Weights of a small transformer language model: RMSNorm before each block.
Each number is 128 + 32 x the weight over its row's rms, rounded and kept within 0 to 255. Layers, rows and columns count from 0. Numbers have three digits each. The size before them is the row's rms in percent of the matrix's.

# up: layer 4 MLP up, 320x128, rms 0.241, rows 29-95, columns 64-127
# down: layer 4 MLP down (transposed), 320x128, rms 0.217, rows 29-95, columns 64-127
# gate: layer 4 MLP gate, 320x128, rms 0.245, rows 30-95, columns 64-127
up29 105:124169142105119132121122188137072176113146151100133165145148109101107165138070217223066151097155093167127155141106104189172094089105126133146112116135193094103095141103121106117119137142163126
down29 111:114054121077102171150131164115062125116129115136113145134120125199078133170137123142046083133131105179104185121105089119139120133118099158073142086151164124159118119172063164178088109118177098
gate30 100:129102056184112086076212141147162101123137177103128105143083134103116120136115126172135128146114153057199128097157152186177176118115145143115121143118137107140165128130107087124157091103164150
up30 114:129169138102177118144106141133122095150119067125165159128160075154076118084093112168150108102185096115133141103156177099117084102125188112164142137109137142063093086148159207111148109190091108
down30 102:101105164196126157109128126090133138059125115111125132119128062103132155119132125156083106087117156104098118123114108074153100119140107167110145136149051105198135140175116117108105153077055160
gate31 088:132139171104174129150137194200125151143088088112146120145144173131059119149136167122158127145102122110138174102106117094130122140141077138088140108071153096161117108120141097185190099101113164
up31 089:147103165122138188184214128111177142144125103085120145131121130119106119162098131108127073075075116150133137114155082143133156142154116137069069118124107087130133140029153060181201167113116126
down31 096:112043084178199136145116139061125132096136107105116187093086150066101155086129108187170140158141145197089103141141122132143149095133140075096080171124059176098144178102137137144128139126126092
gate32 100:120178108068094149139165141143184113062109108119092134140133142162125088096139133069147092154140139129131133105131127104148126072113170141169104118133111176182138140137112152168132162122143131
up32 099:089186165115084157055111119130141121227081150168144113117163159090088084124154117128124074166134096085119155086127177059104116085148144160135176172128101115139138084130120169170111153094084132
down32 101:132165107142097159134100110143129116120172087094139129102171200112105150134151153135105180080133124154141104105192150125125054066121172086123132134176131144194106145083171102145095146121146130
gate33 090:079109159117139098072051180152090150133121071133170049122109098098087096109094115117109166108114158067106162097106177103122129142119140163135118143143130172206122081119134140141174183138096166
up33 092:146105101161125099115108099081139107126114120104136109113172182142071104135125139111108059115115128200136148163147120162172140110144140184136087102119168161118097093138121206146086167153152127
down33 096:138164146064113090184074141086111109159167143161100074063104144117114167205134178079151123169157142100144138100078184097177111109095180102060156193124126125058143089183131090114108182164115092
gate34 101:113116089083108200110070117080152093122175085121133137160118155104101095136112107162067081110149129107112168088170089080104097100167168115131158188137090119157126158091174077190174162120144156
up34 109:110141184131056117101130131110105110053123150129158120127100177134177180105137093182152149145139124097141098143076069076178147095114137126092115107173182128128170120106084137133136097156103124
down34 098:119195131200115104109144131160117135092111142169148175184112093128113105143069080054152145136113097131113128127125123184160118122094158133152147141121106200150117144099138063039105077113173099
gate35 102:136020127082134078141080127158099162133106160102177156173161148119109131097110086202076173119080111123127087102116162124119142120124105131153125175105064136083155125096105106181113183105081109
up35 098:108126081105156117123090133138105099130156151167149154128109118142016177078092122135154142141117173185131145149145089118121117140140080152068078131136112147147113092111127188038120122156151154
down35 103:108110110135143085154084126115073161114077066134163114130121152122166087200044120138105113137130096085106163141137097180203115202124123157102114207126120112132104111148152119158146122112186152
gate36 095:114061133144139156116085093137121115110120128138143099149115142104135172083109069107157051153131173188092155160103116090184143111109099138119123096137093209181116156151099108122181112125060123
up36 100:124180089103140148119171094096128101159167152111164119118104122122130074127132161100124108109182048074134100129129115145127108146138162135193134115118185113068121173121098146105132108135197094
down36 101:183151113180075152113056132148125179148139098161156089088126085111125098123124111103164053149122106134097161185141155118156126100078102098126127117154110106123134103109122126158100088126143180
gate37 098:111082095089101114090171164122141086126112120098115142161097134130082162116139175101088131106078151117153188160200137135145126104147145146147152122125101098138224114051097120096139137141157164
up37 091:186137172092212128194089127126116206106154140102149129104158082169143115164123104196102194164158125105137064116065110158137156154141151108136133137146173127118132053191189084196090104116128175
down37 096:172125148104123057089113117128162090126133148131131105149117174116066154142159122160116121135101169143105095136122084149106159184079139122170124165072185110142165082142155076102116127071105146
gate38 091:129119142189062161125163092104159149135172180125098163127138185138146129109144139166056080113044141096077142136124143170140114112113118166159175142121142143062145155105120156138136124129148059
up38 094:135114093143125146139141135094132199075152124125123094156129121150120165145165150125147129083085116133174165087134151164106136102105081096108095137095127166053109097088110057110069138087160153
down38 096:085117113069172079074075124125129113153081098151128141093169120088140098112132116120126121128180146095126134101114099114148091121100171142142108173172104154094122143100210117115170160154140099
gate39 089:152181120148153126126147152137215102120114130111103120066068095098134118182087130163091130111198115107084102088110089128125096110204184178128100118100132139128143164097162088105194121183115063
up39 093:209183154079096140177120127129149112173124151078147101063173193107162121135146082171134160132138134170119106119060174183155104120128076196152120093135176155214134134111128187132110103101130133
down39 098:155048127100091107143050128161140148074126133085082119159146119163156072107155106115137159100138156170136136109081132105120157132111083200141143137127141116158110130164115135118164156128117134
gate40 088:111122081108120151137183117135106140146096109161129141125098149148116124160136092094116137113115130111117162150144100129141097134142140059089115149126071143155175199092186089146065098101148156
up40 090:187162142105108126144170110084132098143170153114142070196105141190148102113100140092170142097136094101193111185195142101113156153116096131108125134083132120167100144143122148127188161045152136
down40 095:193126133098131107152154117166086137099143091167124181125163145133205136124160150111178143114098187130093139103198161140177170150149157062175124099154120132110106099181196179136084124111125113
gate41 098:125206112087125169142145120099148087119048100100135143143099189079077115122103133149122152127082114064105159134128105149151091090102128144158173112093146187167101145162104110162081191194093132
up41 112:132141091120090139078154092121124130116189143149178110129093111140105047086123103106154181108150188203136139097104180119109096097107138114166076116138087063187114105096164106102154105143107187
down41 105:150141134183118126122131113177072120124121114099164149133109155076157139169090084140134151132071112116134150079101115111152124170140186098149097139101085123185157105037131131118086114149237123
gate42 096:129126122088145141129134116141155113103085190121077054143133146140156115168137131171169155134098067174166096079224125152121164147129149102162091149060084159156076066093096103174113074118136170
up42 093:089143121181117145122125143099144139121148062156142100136158150117099166099149104141141075062143105090080112146095151094134085125186170144143133119181132131108138166148120147113158167198092099
down42 100:098072043170131148066060109126043150156129123123131128125134102138097196119129133118089115085075153162180177132119100079097124118125124128099141103139102166113153077128124067102078130143189070
gate43 113:106137202130106102131064076120100158122089135141146136122172117122113114139068047091206113083094170109167146096120090090140087131158083110144171118157083115117126147132091141126111146146103171
up43 111:122132187115136157125062142112089148125134149154138109162123103142117186128067138162152108106125169161146128088074147108093121105104089152056086145180067105112133121137034087165153195129152165
down43 108:182142147146113106142131167110099159109142163109151160127067086121112145140109139122095114112127138115075125164169140129160183104121084169102112104135106122133138137152061131167100083163100163
gate44 099:139110122117120105127114129241110121101158054145080098182156156173090126082162122105078144103118089143076151070171172125159121218134136166136161120125111122124109157084092109112076088117102107
up44 090:126105110054087105153114146166086138128167115146116037130149134122098081118172118137128181109135158111147151095066102085118174133171229112126115163087140096126106124148131131097089103101121168
down44 104:115048117119148129093077105130135075119076173111153142185158069128122139149136097063160090096126133106213106120101144095106151153110128152129097046182080082151115091148122122070138101129176177
gate45 084:115103143117115170089129108153145132076140096157151141103150124079142148097109162084079082080093094116117151117108171110134134143096149156133212147070107167115138103127127138132183149150133151
up45 093:162164124113106116131082110111163135149178103095119024130105143097163119189087125109160160203089098072088113131076130140154119090103110113138061126137158133190126110114133199147079155106111059
down45 101:117145140113137168110122171141148120107118121096159086203099122166123100128068137129121161139134080083077177153116102171134119203113101092139130216104200137167122076101100098113117075170163095
gate46 087:106088185127174119103124146124052115101124130097090101075103149054149106081125109167149140107140108047110159122095115152069159116100113118142158071126119130080163099137118076129119119176166140
up46 087:141155146176057178120122085110202133162160143142206102138191108159143104157147150067105098131068210133151130167143159088149122166171120117094170135096145106182131121173113151189193131095102112
down46 088:151098169101151141166097128151075165117151161123123167162131174185153117122083129188128112100142110120111133109150078102071215085119064115137100101127129165094104070071163095090121145110141110
gate47 096:133133112147145169080094093155135156112144164158131181175180120150145134175119087155134105124166128117112165128132103092160077022108145077111108145128090162074138144167105095145096122082163125
up47 121:110170147161076119143090160080124069124109115092166136148127181056086153208137130166078134118134111095078137149121104105152130125119117152116106117103100106096136050162111180139112149108162079
down47 104:104111148113127121193198137173124172106181097110141126123120106151149165080123195134092125116085105105207064159169124126084165155114148132165145136141139122150138158088154090092125082094159125
gate48 103:149079160153127113147131155170153121110126140121143094198101142087130113133109068137158129188112136162135127074137138126159119097078121134129110080052099160133169100094095057132164081109063185
up48 106:164128137151143113120144114077125190096069134105099087120114099128112127117129136144106167157095159120080081139156113205074126124125189114147135135080108112116120122032106125132069129141156069
down48 101:118124131096146123130156148098119143168198159095050135115123102164150102165151129117164165152102102121147100131098156092135073137151106180131186154145089153067152168126145172147200122134174090
gate49 124:124148134155142168116116147160151105155141172089077166101074151189127148118104124114101229156071078079150144112115087131145132168092182186121161152120113110166170129133127142092137139207142122
up49 107:174100174109058182085136112123151151137114141140123126117094199132118147100123121128189115171127045136127177154127083136153199171122096166112150108173124114120150109117100178149133116177132171
down49 107:163165105132119052119079125098152070114132135135136105184103134118116166108213087189105199165165172106100042120132098137122122095134122161120155128093145201160101120102095143117149112217141126
gate50 099:105192122135151112110140092096108157179112115106141131110129175105121160147097162145106130117181123148191137114099096151113137136160110182096113177112069150146140116178147181147112148140104106
up50 105:144070174142105102109122126095130098077140181184112146112154093108123137096098091195138075117104100035067132191159162071136147106106149170125102104164129072113107175133195101113118146134184142
down50 102:132129196103123127116156089144146126056132116151122129065090164151113159188150114095170207126133184121087153091146126144104197147180156117153109112035103156116123123094116160127162164122186204
gate51 098:089137150156139076068144082130164133121156134163154070118166164129164119110098139148163163102110139113089164100152127142132156122085173110184174152116188118155069077135131150125126138132164102
up51 099:087136102080126114063153122163102178140148136162076120104100132188131108160169151145155143127177120081147141130169153167091145158194111119135144139116110071177111096128146131086210144142079101
down51 095:120111059176100152156125168077119073090133143067089111105112106194149179168129125114152125132178135185113141075145170097119061110117134113104130107138083129103094192122147139176197126080109094
gate52 109:176185147143136146119157106094135140151110161122080156113142127125116154101183094165079125151064140152101156135153132169111065176065138124103140133141076171118139141144097147122081137136181109
up52 112:149142125090087088169159210094183095088147095098102115161088169116141150144087076163058114114145141086171087153108110113145076056122119172095152176098115121149134150091078148126108153174099121
down52 109:109126138097146140161142134119113103165221127081127188090182131176166171156122128126086085139108141170152123095114166096170095113045136132147151092143095133087129128141099161139147055129147120
gate53 103:102109129119138126156158142123123157139105116141119139153090119137124150147085072109050128139132091216117187101122083132093058065184086181128095180149134115144104156141146088180134100145115165
up53 115:102107154120108142173158086168127111122123155114118124113137155070088145121148131199074213125028177123143144158166184148096081154121066127126200101103134179155108145122209144154096150109105126
down53 105:189162136104187102135156122173125150117116114084131150126117134157170124078139182115105109107188129126210161166100056091166132180142091162115131121136125143126090086214131122131135125170154084
gate54 092:219166132085132129138120150093186127150105053140143120098140122121119131116116126152213123139166117082109118154106127088160084134139154137120147123088106154128185088109129114195163064167132124
up54 095:093174130133122175122124056059048130162165130162131099090163154137102111169126130106205140156119206134149111131133137096094132109126147154127135133199048100157103118170117141172083108113163123
down54 091:114052149116126190140127129174098133137203133198081081117113080122134086149156109087108137124158116080115201150108127142133143147145197058123124086149129092090169132121141146138027120078139119
gate55 090:109138110061157217099156136090137154137088124163128154139122162163100140128098143087174134136138114114170135077148133158123136103123174161135170139134011093149108151113175123153088104121169132
up55 094:135093185197121028048127096187109145102141135136131114071101086143121099091171105149101103164158173142142149130068168140142129167132145146139138121108234131097201133131133167122177174109104147
down55 094:162134094061107090130118115090122154128145094153129202190172111124084120119088143181089160130130175093132160036043130121137142100131121186081164155072126141149102135054131114149113099167137132
gate56 101:129126120147128119073117158167104173169142139176141163099120141118096117154182152118147087140155056152185127104145088071108156063051117168142098108168142087156132115137104119103136138167185139
up56 099:155108062165078129105160173116105116100093158080161178156091083115102123109101087128156128117132140189137149121153118068150126144111132132114104133098185124137109175196128110175133092130177085
down56 098:172104086101169135162174161159104093183142157074116106152119140095124145240141103124172143137129096135183036109109120136135167038146171180155106121085143160167174150099171127163158099105145115
gate57 090:125110130116156149078095180135121167164177127150126129165115114141071144145098116083103216115102102127166182145146119153173122159153139127120190127086175100203074128120121079163117145128145185
up57 093:127110122154101171131177132204106092164123117108123119125118166138156137120107159101151101163097160133129184152112150132093176138058144146204118157111139106139163120122133140156132086184155117
down57 100:155157142110080133098132131154125144179091138081124172096095100060159140121138124139085136079090112102167103136118119107198085107145080113079160158075124132151209099148144157119190164131143207
gate58 106:158183094132135152083147082167161186159158154136083132133187118145114109081134145165151129133102136095054130124176116123179133078128142199072091129163114161125187133093151134140152173121096142
up58 104:145157116119149169082175077135166176142131106108088103097139140141125103100199176138139127089123125133116123124127179159189093092140142113088099122141122179143132151153124160141152117100155110
down58 109:117124142101181119141179154086132099160127160127132192114158131137134129109079189129106140110087167164097179110096167124109097126096118167114187199192076107136086178104103144175199108112049107
gate59 118:121167117156179087126122122101116136149172125145131142081113134174135120095110109167149212148078137117113179116077115151100102131096094087191114141140145153085160086122194183107143075117119153
up59 097:128134101134127158105099138134151115174155125132081121135124148198103134099123144135183143109114202106072120122157113175133143124110117160167140153068204119098099171162074172070148119104178079
down59 109:178203133093107138100155152127059198137123113118125099122141098138025162092099142113118133159129086097123129077111108157111098090082118168097201092162170137104068094154061195122057086148123142
gate60 103:102209154089161115087066127119150137143088120130148086105125185149087113101125075170137096168170122130109158145125137096104116156111140119169026183168152090113122053163098139118101160119083103
up60 103:091152178161168149069106218063107110140138058127195137146130074122130139185116106122086182120163135087168085174149165102150144144082102122134165133149134130106098081112108170137139120146105081
down60 103:143140113137098176150145125116144150113149139182104110071133135149188123112137101118138098136115122147170112106128149097071129068146159111084181127076189172066097171127136109107186164161103086
gate61 105:166104090127119093109118148161185195131091076152102197117141129180138173141117128161144173140137109102051121117132146186134105154162091101105188083160147106057181094081113087134135151101097115
up61 105:135127116118104124082077132176124121115116122148126190127162182101149159135076130102138076121156124100162105190170154138152120089116132138075085114133015187090179125182172121113101137141060088
down61 107:103131088133059119095170175096117165146145113122146172138120126155120129127128090141116135109115167109104067094135140116126044122055118092099130174125085157094077082161154149141134107185071130
gate62 112:099171163180102100157121174132102096054090170094089114157077098146111202156104183167109142148183131132109098068161099146149112133106085164129094148094097165127134096125117090147145086178140147
up62 116:088092108135126162149158166149166207124116061126154140124152151149144203167135110105095086176137104107174070122111082152138095157133109063151110133110154103177120125159094177138068127134083132
down62 106:164097123166170059116125137083134121161137157102129141160109119151134109159166168144155139136132139078113049140118130174116117139135153106161161128104190098067098150166149097113109152166141148
gate63 106:112136219103092093128180127118193161091061099126189131193108135156104100106109137125145138196120110101092131115123130145118113188195143129106101144138120184145106147121121146139140130174119120
up63 097:119162075101149146111160140134130177108124152170133100150122170143130090105176118084169106090133055122072173201070155155159141121154112122183149205092170157165141084133112163089114168130123116
down63 105:193139183164118102100135130114062095105129105138088084087090138131090147173107165143160149119082121120161155088114119132103101176181132131081142105099117153114103076159145130184102140130113166
gate64 087:081120171094141142159106044135087128167170138149171118163147145054111111103122137154125095121063115110141089077122152106081111092114115133130115104121120146177150115118160159143101086127107225
up64 087:114100187146145160145114083150110117226132167124165126127151155155105144117134114178165077102135133163090191112133087072161155129132079153108079120117116120160166150152096105088090124133093163
down64 101:190124149086084125095110155120143167116169093110134126110110139132153075104154116104125103185119148118135104201125099154173131154200182063135170083151168118102112095163134121071126125136163125
gate65 095:062132140131152144069154057160119130133102098117153128156108198129081172095169108174150157179152098152113143140141148112111091113229149117164077148129115199160139060100164185117110116097070167
up65 100:111190171116072117081144063075096129144166153124140129107143146105170126117125166117087148154136103103155148111109134087167183135169152094105156156126095094113162136146173141122195161110086137
down65 094:086072111105116084144113151163077110105105127151113061135158072103163138174104137118151128149113155124151150115118120161165152084146119116170130097095103151095148140127115123118131175185143126
gate66 093:140106179096082155109107054136115106112148113086147157108123094118117127148170076142132086153116056143131104129162118143143068175133147173140058133160109145160118096140154174197147154138141129
up66 091:145158092165114168149186161094140110091144139133109167111177059122181117131081110149117170121094117123093152195155112134130155128147104147163179122092134166131103105148115115077106140119158101
down66 100:090105151096127096157108114144195151176145091195168120142151109134121091123156209160129143155112128103171085101116182147144098069104212130094109113074113118107102141181161124136142142169079118
gate67 109:130155180093106126108094127128160115093163159083142091212096160128107067118130132180169179152075098092087126131167073127132114081181098128158163143158117163133150132166158138116149107099139132
up67 106:089061067083096099158146132167136152135103122152104159085126124117122128140093152116070095110116163176115120114150103133085177153105187145090110114103103158118184180124155135147165160141100149
down67 098:138147212186147147150107112117118113136134174107188142137118122122191101146112098116140189113122108082091141119131094162106103176105116116135089174159033109137100199179081210108167074123131152
gate68 102:142160112092080098088147121121189127140091147203126177104093184118134114132115120162113144141055052115155085142052161171140122134091135106123186118137127157128139090120115116121152170133147096
up68 099:156143083162116149134117146133071077125134132090139144098146049079115185083124105047100095117141144086091110105218113161116152156120153176145102197114125103064132097103141139152101085131104125
down68 103:085122107171125094102153131145031165142119148136146177171179165181169112117093153160086159168128114145152129106076088075167081122087106179130150141129123100091123099107142117140090107124097132
gate69 104:161122150156116132170125101177125102135144132132153190148110112109079106132120138122099073122115107165175159132165119157129157092104104095123100109135123112060141126091176107114113123098099155
up69 098:106085138102146118102127128104082090175107070151118134087152122121085149092160032172144176179144161071087149100109162110123093182170133083079111124136130082110085142098192125147127156151125135
down69 102:113127140136108116106128090144202173129116155133145125188171087119144082149086098109087144145070122178144159170122146169131151098123114113087156189068133180117134144124130102104127144073175114
gate70 100:120121142148130096097104158115127150093149128138087114136199098096135172099120092123078085132093085096194127166125066084150148109133068171113120108145097125150171163207093121142085124137076209
up70 098:164105109090092126135156182166158153121089091161110101123087111092166131093148107156131152084170122100139174116111142160152108193151167116088162097125218197152098164089121123106105117143159100
down70 099:141159127133114105111115163103156164097086132119084113068094115195100130129108158094117114150148156112125062183180118151107147082078126110153100134167098124129112169077136087083176180137097087
gate71 111:144116180152127147084061142178130078115195127169099120138155088108070117155113126177144102165132117099149128159148154142118097119159095158119164142076159122165131097103088073127085096170139177
up71 111:151133165132105153148070128118097109143125180117137129128088102162136131141126148135129113092156153062156109162103135142086115101143088136129223160147129111170137144163105097090169148094097143
down71 107:137153079101110084182091111127158170106080123108128072147134113112125117071112119108128089099126102163120154136137120117120121113156090128115083198133153127118145101160040088154093164152054123
gate72 107:141109140101107077120102147133117100174104072138120105091120113130125188153067133147171134151132156120151168098125182086088140135174089144123126166051132193120109081166148153135095060154103169
up72 100:121139108153124131128134166120154136181135096098080081089116094127136071090124129128154148140094137141196128142147205101118119136127130139086094102115071073161139108139071119150174146128126199
down72 102:193123110148057065104136141106115158130092128130203145167115104155084077074049131108134093083151055135117106054155141141138118166119094207084164119138088140093140162074089124113062091165148118
gate73 101:158111114127117110082124131089193129095119132136164077093117147110146135130094131114152072151088073062131141205108148127137110106119109137110140156145141092132080098148165154156088084137111121
up73 106:136109177140163158187102143100072155082095161085141173125134106166152101076143103109125167100127126143107088091106121164113093132160150191135105103071059088110153232107106080104139100170120105
down73 097:112154157071076094142103095103094107068176085120100186124118114147115116167142064140136113114115126124123194131144087135129127095131154072113176157148114202161164101136125122113104144108093176
gate74 100:127154136126147108119200102087121096055140160112125182184128158099088132139131140112112146116040102143135124132121139123092166160093137127118151141123060129160128142139112118148090103186158163
up74 101:120130156107096117184183141153163173178107088111161102140107160183138095093141110137134169098178146147133168101093096131142058131202158111120178113100134072099131152116122158150139137113105079
down74 101:150189156115106084198154158167145108125151154090135100142100131190145144104089137143100173145137133044074075135107108121097136128128119143108136150115131183120152139129107093109127127138148078
gate75 101:131130170157154194158132098100152089144109154146137139118145160112124143168100126153114108149187126116179141160153155086129097126090155133116119107147111170136050176127124136091053175125079141
up75 093:112092094106177139163106140114157124118169103070159148144162123082176120109139130097181108156056156082098142147130155160103148164039093108102125092162140127160241073088115187155134155136165129
down75 092:093145107106139152167138122132148109225093078102165144087212153138167123179105071179118109145129088165157146138112143165147153102155138137078154144144178151121155170101108152146173135159174117
gate76 088:089191135136105141081100154105089109115191167099157144127110082101104117082180108137205158107155144073110098105168111137127094107173150178137080134160109118110140061128162130122082070121091126
up76 100:108100168078150104117137140104103157099195193109129124146100107142052086095155121155171125178122131120101136153138123110124120125135105065162124143114098105135121121097213104188131093138154076
down76 101:102154090147162109177125052181141142122074114127123154077130125123217146141077098117083127088111128194141128176145145139088122146090130086140140111175107127139100112149098125138170203114133168
gate77 111:072154157156182104161088108126120149132154123130159116114111150112118086178079150086137130101107134066188107121112158169143112163149158138145174138150156099116123147172125116073123114146116092
up77 116:142050185131095161115179130106158061115089139107157155139090138145113159184164161112128143113100110105148119188112070157121139137109126062107174137108105086122116185098136132159077102139140163
down77 108:122152155157170155159093151131134165203111125129104093063138072171083146144169159081177138136144111078134130163096128121098141137157107052137131084149113081111152134164111180093042097087119156
gate78 095:169175139143173114120110177167116133086115083142100092137112100076118128104092186198168083125108146065119119162129184147146122092110115114136156139194117134116110155150128161115142156145120157
up78 095:086082107122137126054167097132124163092074076148077062160062138156148175152151077166100096119102128108122155152107125122100131156145144129093084196128102129112150113125133141106133121158141203
down78 101:095149168167172139181127122125123114112110088117146181122187129139130123164166155064137179129095156111115167135111142147111176129152110157108119142099097190086114092108128163155117134129114089
gate79 096:148129133067096128126147117203179167095142106081129157109107134135164115116085112107161111146011143125100160151067151124123047091158090138108194169144134149123105130091162155145144134103104094
up79 095:059160165133126107108097146118172111084136135125097108098174109045151131114129112118146124092080084161068129124176135132108121108132078073136151157097164089147146178142119178124144184150093109
down79 104:105189082104117081132157117160104117189158140124069163132079161117091140147140111118112128106120148148142066163138128140092144251159142098116131091137197085104125151136082086084161133096131070
gate80 101:131132101117135113128132112125177118127130126111079192155098131110157126134101134163171130077139172133129190174095132136124130105118121126143083100111130171122126118192166111147138052187093110
up80 099:063176187089092100179126167127103085092121128122154078123117192127091087093165121115094124126102089090127117099161134136125116180164136147124101156154109135109103106114100131139153209101065147
down80 100:114126127180119144160164120145133138144101155163109104140177142199124093172097150199083109176104103074135125090125171138102086145183140154083167171108078122213138126099131136139150129128109161
gate81 120:127161134114091152134151132185117082146130203084113125174130144125189158108101194136101165131116120143121111148173111093128084117166117173098110152133141125146139098086102104185106155116165140
up81 125:112109142166109139148147106047175129079131092124126124125182118147071121133127075135117139114209087154115146127081108170117108160109153066114127154140081109153166158154109174086202137129086082
down81 115:118178136150131145106093087153189105091134087121126173138147193102110165112145167101156133148075192113171139114115176139102130110168160147139141138093172122094189178122110149110094161119098167
gate82 100:150112090082182141121132154165129110151137121092168175145129084103125063152113179131095075085064178123144103139079129162051064125149123112084059150117112189095158132121134097132126139148125135
up82 100:135139091130039170065168129061109110100125126097080114134104143115124152111108076081167101167185102162146145104113121158058125094162078106149165073114102128124170126072106117117132130155139134
down82 098:134114167134176077134103105147083144156146118092130160146067150071122104119135139129144103107143174159164169120166154113160215107089070108163096152116152141114122107108140084138103110154138130
gate83 092:121149091145105161179128132062152121144117087073145111127103160129134082092153149136160118187116111129136162100137099153124145116155147087096103145109140080172102161141102132159154132164161114
up83 090:153108098159136132126087106157110163147120116150124041108100139127154135105126142130112151182151094105060162116165132120087161181073163122168073103110180146153068139129121134151112051162153084
down83 098:127101110153091176147118102128159129122056201132127107068145098160125139082097172137102112168113113131132095138151091131133134071145134144128116096135148168157065168180116105090080174090112074
gate84 095:063197117115118180152125149084100129066130140123113190123014087076101180101065111159139080194116144081126123125127158135163130162140189128097133115176134110111136137113121157175129142079147132
up84 094:076089197170093179091092125153161095164173148148120128127149139174086168138144106148125147149094122156096187110143113093191230176114090107132129201169171138144093098116115148085139157125188100
down84 102:081164123125156143103192137120143108149176129116154110070110139180131141111126125120104091154121105109157139117109155089153069076183146151179170113092145147145160070146175111133154184180130087
gate85 090:136089131042108150079100208109153173111091127104162134162139130097118138190080065162112112150152141145128109149159239125128084098084160126134158120134039166123132133124085120098135127116123108
up85 089:128148150151182130112158117116159139140106114101187141111170061114089226081138131110164164140128071184104166149121124156120134184159129150155109101170107119114118098108120133154135122111152141
down85 100:135031150168156155087150147152123181125124102145089141056149184171085169129145124105172128129118104074133161119157128093117096120099179178188110154109077169154123130070084118105162129140143130
gate86 095:156101133130117089080108092122145105142074134105147132151154150086088154082134103164181089150069117068145135135101135075151122154192062160153172096133081142141084092127164137145178114077124133
up86 106:121106144157075128145174069180157076161181111154113106141150155136156090203154178124148133091176120100107086093167140087130141097092042124099117160071114054108100123089165129149109157151118130
down86 096:177084128146142167148060114030133135112172132104087169131097112151150145105120070078096075134097075157117132131108149097143084150096091140115178113115125116141176130135063100113162078143128124
gate87 110:158138133140167093176156133124093115175149109144143136131150143121110082147118153134118103125093101108123107076127067165114097168137111098097129128137166139136133144133180132053132069090100088
up87 098:113119141102139167175100129112136161134129092147151138108088110133140161137156191055150103095065057132136117074064177152133123123120153148087225117111117147101143233108139151166183120140129125
down87 099:103125144072078134069134151144101079100142114195121126170122171159096100163127055138144152175147134125126094147107132164157152066168148089106124117079101134117077090155140091081147124088140088
gate88 092:168159148107140176156201083105133158143097106130160103131156073122145108102098148112111096163138094066134149175161170171121127173122144218098160133075117128080087161157204206149111084106069130
up88 094:146138107126129077138196106135166111088181110119100126138122125092163154100147092077153090140082118126112112095119125167121096168108169089147128142107172138098078130107119121124110099139105059
down88 093:106087143109132214131099089089162167120100106121168125163118087091124083113098148110108121075179125111081179204142127125128169172171097108095091095152100125084119157119142128058169184130130182
gate89 093:152146119109119145134149092102106166174104136105145128163106114037182108083130125161137091133147103155173123117129136135084214108118122104130168077140096109114149140115108126139062076102126205
up89 088:100165092100146138084145114117155196155109123170145161097118143137132162093145161129167040108180070113099148154103093130156105049135180150137142171156185133096129112109110157178071114102127157
down89 099:104101119137075109125139070077108114092108172147146155080077154143075159116101121110137162088156140127147108151080098138120059108153150079114176105193129127082164158147065166184128134095047153
gate90 100:107126106141133156106159140163151173166144139107108112121158148119169112135138157118077106130066147122155141075134132175172137100119118190096081138142073143071219137154160134141060139128134136
up90 105:160173070103142175110098121168069094126166134149121105104131111145130097101138113143163108107075076063132157140070157152117152128093178097120186114063112097137120177105070139095219121146115097
down90 100:105214157143142114100082143124129125126091141158088165180093140096132126148187100136123170095154111078140124074093133121112139142131125133114156113182169091138122106095078090081153175096141105
gate91 101:134153090127078125171128105135169170154107115118179100110126114110137110125067149065131116100132130124133158153067133135118104114112091159078139141110097140122184130113159125121156126099075116
up91 104:152076124128099108106106144108109145136133111106087099165179085109157125092165122118070098127139109105174137135158109071123187132149178163120161113136120118138125185068186138113147146155126098
down91 099:116063146169183113110184105142180144139180118099067184151070100154150134166146136171108213132102092052059165123137108119182122152159100150149073128123121143164108118037144177123128153096112128
gate92 106:139162107110079145135098068133114134137138090134166086093130136160104089127076152045090088175170111202103129117110128147134138113123121132118127143099121136099123144147120126147148160107169188
up92 097:161178199104107119099054164143151100150136171166151109142053120092132118110154148148167055131124129100086139130192146128080157128055110168055079155137161060146122115099131124114142141139116140
down92 100:095112092075103114071098131181130182130136133142131147120124127123103189059105080152112095153107066068117200101125112122125125122190115161135159085152176160157138050149116064124133161127081135
gate93 103:130110124127136150161158156134136161150134134150147117106107081134135117132129175106070139085084103110119076128127192157175149108149086119127196185082136139071129153143151074095163062085165145
up93 101:192144160061081141149141135150125097131130135122150164132177155094124115145154075144150077170135128128110131137098144072155103135127121095126072067181132101099126112122105102129128182161132109
down93 102:172124140133092106188150112144153128120154089169126157169141137098136086146154045158050114145102122161052162052169097181096163175138130155164160140146155118140114160148155175130125162098151148
gate94 093:094153026181136152075132151131121163149129074115170124135126126114192139144139140147110123071121131149151138140110162148149124121119110146172141091081135198173081192130152103059146112176117168
up94 093:117132118110142173175157137167101143143176162123099174133134152079080142081113090132118160085135107172154172207129137125183133120126144095142129110078166168118132165168149122172112088143116120
down94 096:133132178097101078116165119111163086178161175112163138139104164113157110148088107150091188077102133124178132153149157140119142148144135107186129100142135115120181140136163115116064191144137159
gate95 097:149113158100148111151180088087123125092107071089134126099082113147168112124137101104081124105120112071141124090146107162120182188117154132166165141111129137094147085122125165127148119073137117
up95 100:115124128133125133138173070129191129186108130110155164175081173123113121131068145124097123080176152081120067091132127100115123172180106062203116099159113160103122078161185099143151134139145153
down95 099:134125179083177124160126140082121111147119102160125158165113102142152106142084191159140116103148153158072120180113115128122133131184062118089156147151147127145163101127072112135042122142151125